Weights of a small GPT-style language model, trained from scratch on English Wikipedia: 10 layers.
Each number is 128 + 32 x the weight over the matrix's rms, rounded and kept within 0 to 255. Layers, rows and columns count from 0. Numbers have three digits each.

# v: layer 5 attention value, 512x512, rms 0.0305, rows 36-63, columns 192-255
# o: layer 5 attention output (transposed), 512x512, rms 0.0265, rows 36-63, columns 192-255
# q: layer 5 attention query, 512x512, rms 0.0305, rows 64-82, columns 192-255
# k: layer 5 attention key, 512x512, rms 0.0305, rows 64-81, columns 192-255
v36:136148143115051068158098183200143107084135149147163208132159066144195140144119114125150113107121080040124108143068128166184103207119188146188152100060133167190229153173150041121151154195084091
o36:125137107138131141077127166148160149069168143149080121095185195133127130109102139157056086128155079082085089123113104103136122088115088133110158111132115155177160142168078105128100130153095071
v37:143139168118093196139144101133130118102102126130116161137169143144124170077132114087145052139166114107117132138117177077175111052077101141148162177177141150113123148160181106173117103112115166
o37:137073133152125189147116094121131135118119111109183180123120067141123115093158108124095105099106120145121139154137106056220096135133093104083134149102130171161111072142093103168098144112153185
v38:139162196117057105168137109149136158145118105159182157160124166126090152123162121092145197187067111118127042078096056084191095063087117088102097133029183167179162172131134122098100043142112103
o38:165151100079160129156103179116130132205156099076113132116132103130142110128067087166057120095167087146177149152123050094131125104156091110064151162125145130138077093104100173182150143186099158
v39:084158123050068053121139119109118091216174147145149144152165085115240150148225130109138139149109151129056160140071111169082033111149129081123066112092127144219214106190067039108123229139086109
o39:156107111137198096173133137131119176178118094171102090116098117067117083105150150100099114138074137145134143115183121138098108156131074160232119119060056138139169160141125118091111120146125191
v40:086121165085049139128117116154093110142128180124177142136158106124141117102114104113146135126140129124103140098125141054098085128101098162130117128172128149159165102121157081152111116152133104
o40:107160158136108073120145148081102118069131165148113170155132137136144161147086142130126117210193096088112111138129146100131156133140166145107155141104105115100143139155126138150103165114118141
v41:042234129106130157104099122092123160095113111139132187124046017062139162145076110165145091092143232088171143196075154219207063158235168212178129196108161192155162117207128102038092201179113141
o41:159187139109161159179152125112151125100113099096141103113123129108115114149126154135136148151065156111107099164112113062108144117166211185135122094141104201174162103100164074133086067118142120
v42:055076155102109116177164145183162133208142127139162236129207162166090168152134160101140120201079091039023137056157097096125184026074127091109156183123140165187074138095166142150128051143130104
o42:225121107174105180116130117162125121131144112205139159132156134157157177191189137143107107096146162161108166068124115109080153112184148080166130163158115176176097110119169132075172141079134153
v43:105131112138104127113149169186097159094130103145176123116157136092165129081123079111137074157118146088105142109066118089147099124145119108125090156118192145151197145112134112131114126163091115
o43:131173144135179113135123055190162109166154070167101168121157150134100091150067145082148092162109111097167084098114095064119155107198115044157131096146187106150199171142125164163139201164104094
v44:050061098173117086127131138143130140109136122134127104125082132212105161169129129123117154093204165093096164090095174154161184099114133124176192094097161160156060156117132103093095123140153129
o44:137160105135165083171143166123167186106102152128120189013107095183137105092094145180113124162193088137103107173147089093144191147131164121119121156176107145125176186181178180151164174130132103
v45:255098110111255084152124105028148131143142088139083029114147110144164096150059157143092181104019091103118060139177051152119115215101126150133100100074073207058157043105084194184102092125175089
o45:114167112118123091092193136129139133139143158115134114115103112109111130157078143201156125112132121166109125076111154117143141177099102113134146140113132147109133100106152140137078086098180178
v46:049182154097072138067108115113114181088156103099147206129157073133132117154095141155145143182096156123197143164075142147169110152134087118132052110214218186186164225210175122084144122094088152
o46:130173133081111131169123138140128086160124155107160151074158098189118164135087096135201135139116135161157159131060110126113128108120120116167194191074132115090059114126087181119082087196143164
v47:055175255211120195138129085161202155128144097139115109126147170144066185094137141086128110205173120130173097135165121123106169121059142100069181067139136079122056148026160129144109051095131158
o47:047143136150152149051069160191150157103099155155112128126136168094080139137151141145135141098154161147063085150128085160075130099103104101174195124242116142160146137129168121176130106041141146
v48:151255207080100116175128067113157142095142121113086057096188111071213170081100150136165096186103096171143148187068106159094113245176044161065080110010192101189153139255104060058150152165029082
o48:124125097158105103049111107158119085120139108121076100061111099106121136107161179109122147111128099173145116108068151138149144130130163122170115070122103156137043104138115085166133127162104115
v49:232139185118130123194082033065084097138187106107075188129200085091127167146086155101117119182051067160150093191205144129117127123179120087074104169077126121105158123063132197181125078150104112
o49:117041152188113114179136183112141119157099090158115161100122130151143142143089092102153164118124141136189141120167123106129089075091146166149151142123158127163159108138145157136157167117111148
v50:163100105095108117145128176155100099140160130112144077126141085129143122082125121128081180131094144069104074151087134181135138113132204158129141129096206128126157078062138083151099187223119068
o50:253093151112161137111110128095131130112106126116112166142136089162078071101111117122098110089123182131137119148161054174113179142138158104126079100078135108116120106124129111200141168132171109
v51:150163089097157111091152156127138138076151144168153099145109100082132149106186110152143130119136171105117162172143177175182091167148130105119091159180226194112195189107137089144126182097090118
o51:125150125159180147096089157177110163129113134163179160125175079082169126119152085114104133138178114106156146082177175130136098115100091145128110113137142166133113106128071133147085100152123129
v52:108127112156134048055111127093108165199154139131068201144144140154100115103079137124123160111085114187205080044099076065082096069179067092121115100176122131205138132171090101150154096120117199
o52:081148090125118212144110175097113112069182122163135092120134125095098188093106121105076065105142121127105110114074032166140115119097166074167051104156110088141144222153099078073115164125073122
v53:143023124167255108121133152117104116201101156147112176093129212194255208170119160158140132098062139134063036076168110096056217157040099109119082066008020132108150095130146114156138131118157134
o53:090115155124117137153113062131082126075123105130086118119169101111101116123127107252102181155171177118106143084113092133111113085138094083123151102159132074158151116139141123118161067119117123
v54:162087012119242162070153133045110047129120164099144122134105149101153100177102166155123126108170132142149162188249176079112148165116125157120133060189060098063145106171069133230125122129147151
o54:122128067150195130103110098118102206159145131111098158177148086190130142129087160122139175163138171132134166138210174053114146178131165140128167130149145168131096127156112130162188155111179138
v55:102154074156143160111138118100137131201126112111154098138088129120182144125178089167183155163100178215115144132144104197079090185224143124145123182093170116189086075217089095113129202143125137
o55:134100055159113142093129117068163150177109074129144188143208165132055179176111137133120106091146198153142125082155113227104140106130065130125164130148138186114180103132122129108056159155094129
v56:183050144135106097161093131163157068131074124105178147154179164159113168078180141101108079144129154149090093198057158080138166085053150111131149162101123152046057067000103138167111068160170127
o56:094158151172077132089132132144135084096134133137151143113111130151206154000127161173161106112149155159137178101127150185073238179139093158126159172094162165088135152159161168087140157160128125
v57:153062102101062032203143083130140186187138093148136201137199054131122098153111145124111089134145173061085063125016076149085070134106180127143136137117154148162151169138161106099105016132155075
o57:201164129167136130135153092118101090145136140136145137155124109222113131112114123154135042158147170167137121140073178087132121136115145154105118147122076073093115134141174085103135172144119135
v58:099155022150151153099121153110116142125144138134179177125034100131000149098041152149148083152120137085187192175122107205174111063084198106123064158203080099133058107159138133119094145133134203
o58:218120083025094156132102140062154078122144082076123162119134067160116099124142108097106167130203130124064113068164100121123087174130098130127180128136140115166153165142117160166141163107146111
v59:062224099166061197141127113160143138086105144129208092164117114151120114080141111104159149075193122202120119162122109190138122062162193116136124115111255132177191192157092061000089152168070172
o59:107121162146099174170143152128159116138147127123113133167145156107141173147105146158142142149144144146148047135159069089097110099143144107149107082109151149054131130147158127124143100209083115
v60:152126116125194127148152162103113237173138177078226113132125255158101165146061168094103127121116092170106103089211171103087172110113076165102148093069050112025039110064158178100112169129154097
o60:131153126104103150177124138171095108133137134125140141128167174171151129152086151135173152117144152185106170133106098149173150104125092119109098180157186100142099189179159105104213132138172099
v61:081229106063000141157115109196124205091170078149122149109147085109168092095127053131154189132163081111111176143047100168163105123076175045133078165142199165171255246127194030079126175116099128
o61:125165139141042139031111101073113130083180094078158161143169140070129095071075102125113100147071140139128038148104135094130145138125097143123170097133127124142087171172172095099152185096126133
v62:086238110144091250106095126086099160110089181061095009145114128092087092080016099065099122067212126173253186089129189130109062105159098179163127085196045104097117158095122122136149154093096166
o62:119141128112128175144108134098104116131085130108139140093093071127174114137108127088107164114144110156122102120179152130109132133113044095122125091085123183083154140105141115071106159137124080
v63:142162078101058155147147107107160137053154212116187145125125153104091127142108107144116113124181106139120131142091192234209244056067128148115179080125171138109145113122158139164167187137130098
o63:180124167133120101138153078087116161065174167144096150109113140072090077139124082127116150098088184124132122115103104151143119147144126096130179077146149132080153086093080143135106196129143137
q64:111139127118121142137149151148134127109108114134111125107116130118118094112156144110121138130129143139153140134122126125120117138129138149133124140124122133134131123117138145122109131130104124
k64:140110122135125137126122153093155133098168126136155168118113103113131132131103131114157134117146090138158132116138146140114135132136162103171100104126142126140113160164134111132126080111110107
q65:121135105128135111121134120132109136121128145115135136130137121115133128128141132138145137137130127121109135140131129098142133108148133119109163129115113130109141121114119109126142133128131132
k65:115157147137147114147102130141118121150102120166099184140141141159101123120131138063112112156124136096107139101138134108127145147125079146148126128109125125117147136120148116168115131109135160
q66:128106105147096117145115151142126179104106154134112133124143137114129122115089084138120154112123125130117114135107137146154100105117112140127140107146153123132089137109117151147130132128161116
k66:115129146124116130126150108163121149127134130146125120114140116114149121128129140111097127130136127120131145128134109119130146144143100141149113101138130128129111152115138127150125140122161141
q67:157175119145114155158103133134133121152124145128151116123126174153162139104123114115085128155104140107109150160139119123143116106149120158146139154072160125143115166111125081109126101108142121
k67:146119137131152122128150106123134139145138137137125150120137143142131089131114166093140134159143150112119116096127123084125117137120109156109111142108141113128133143095111103120140133109125144
q68:106150093093131151140151078121145088168136115116181135117137137134158161140136138120101127188095108115128157120173159123138140124178103115142163144105148122136159135156164088097163088116113129
k68:109121136138110145159118133123150135125099146095138116123118111136119118106139122146098144125137134118133133128134117170119117113118127111144158144138159106134151133111148125139130106106151102
q69:128146102105135108137157120114126112152151099104151130123144151155141175100094121128062109162096114109107139145130131162110118162143101128135171170123148139127171123112143143098117124133113121
k69:117128127141121137148089152123155160107145143131118156123121115116111130121142116142124125116129112135142137133135116138129111145109127137123148129161132109117160100130125124125155099122128132
q70:100129105093132160146171084149121127127136119122161152105141126152114160145135117111159112161143114098155150124150170114159131112155126111149119138138184135150145101141135117142156102117143114
k70:118124088130125116128132166110115132136113123132130143117123099122106173157111120164127139098093100137147123164160132186129109110123151113138125131113144145139108146178144139113078131143133120
q71:102080138141104168080148130075125168123121148117160137102095100089083117135151131148168174164161098135180128132122137146117145118079167073150134074128119078120103122130162152178085154150156100
k71:120102112139152123115095133142080132130142109141143150110135140103127134120128145128142134155119143105125118136135120129111149143125125114112090138142123135142130128130126111122124110140114128
q72:130140132106115070167110136129135068175103088061107120131137134178112186072122135096101104120034113065112105162179103175113097160140112118131174160110150175066154141087113129040127157130145121
k72:161132148145100116182106116108154129160122129111126140169154075161150097116131180038107157141129113118162112107091094145092141150083125153089171103128160114121133111160152147198126107104181109
q73:087097110101150141086131112164126075140131136132113089124150150172099141100127016121158123185102151136116146111105162172102111133114119169148133113161088158097127088109150116073143088123136119
k73:108129134145120134131099131121132172139159132131150160113089102133127147119156138127109105150143107155114112123127130135147159128107107112103131110105162128139164162113139111116116140114128111
q74:131137123128154071131100100179124094147116136135120097142114128139100137100115066147098038151120103135140164123136100105126118158122137140110087166139116126140103100109107102079127097117162180
k74:085180140154132140139133144143205115131118127103130141168135100152095139116097089108138099151076168143124121127149140074109085116134118126103184095170108076148130111116134129127185141146142180
q75:186095111118156122111174107207168109080161095151123105141118178174122091131088203143175086115100117132086231079134191113089127094129131084102153089084134128125126117118110135141138140145144122
k75:100088118172156108131105121172143114142097121114098127185171080145111164176126084120161066112132177108111108104098135116193140150191102175098123113071108192129134100148088121125111114141116142
q76:170138109180142142120176156112107120077103105200098149107076101116076146149123180098144118074145140064133111069101114126102115094083151054138122155122091112120091161120131108110077159187160174
k76:139127199139113105123134109168118156176125148134156189114172078187125181125161159090114144060158049116179125066091062105110131108117172126128130167181089136090134097135117153144126095098116096
q77:163104145161166145135160133132128112138054136124099113199151065156125121065096100121099105052135106138105096156075117111133109174153059202096172173132061164157139131169133097104105138114160107
k77:125131175161109186105180135154145136163116135144090097172169139148116171076137124116113120090150131177157189174084113086117126180125139154125133191106067194159147114120050174134137143173176094
q78:183154112132108139129168111080124147196146115128109121064117087093101145108106114121164118081113101083096153104170170101105143107137132153051138136140116070131166173089222187145134120158147109
k78:109218159116152151069114134121150178167111156129138055097110124126155110101150111149161151094125175127141223081175128135120121102207089202110080131124085112126103159152173122148127091153147047
q79:131090163172117134187115124184185074131128137133101099157116144204097127106081163153102142117068157166095109146082154092103064165128108127161125123186070139133128043160136068157140154116112069
k79:140108098121087099136165132247155137171048186080108188132176058223085096154121136120099197135198171139014119145173176137114085086146092067122153102154102121090205099145073124142117176132112083
q80:138113128118125153120101123138126105119127117133097147122120134127130126129129130140120118131135134152128119124122147135160115126110127122129114128111135130143116125138134138132118133131126134
k80:105147103124124162100131128081123123172121119113128095126096120113112133138116113157150146138092152156126115187121145174147125119154128058093119104143176112141107102178116138061152141136117117
q81:136115147133108120110153144123131151118124116137116121129139121119122129129125136114153144108136103149119118120132106160112121137124126120130116119139133137124103119125147110149134144136117136
k81:100117148137088112142114129133134122132155112122161162113133119110130084141101136126166134136115087149163112152123107137117143165120131130144097116125143141132121167134134123163136128123104143
q82:132115121135128138137116166100142102122135104116107105123124144142165129120114117116096154142127131126141145112114127135142124123121088141122142122122141109141134119135133125122112119149116108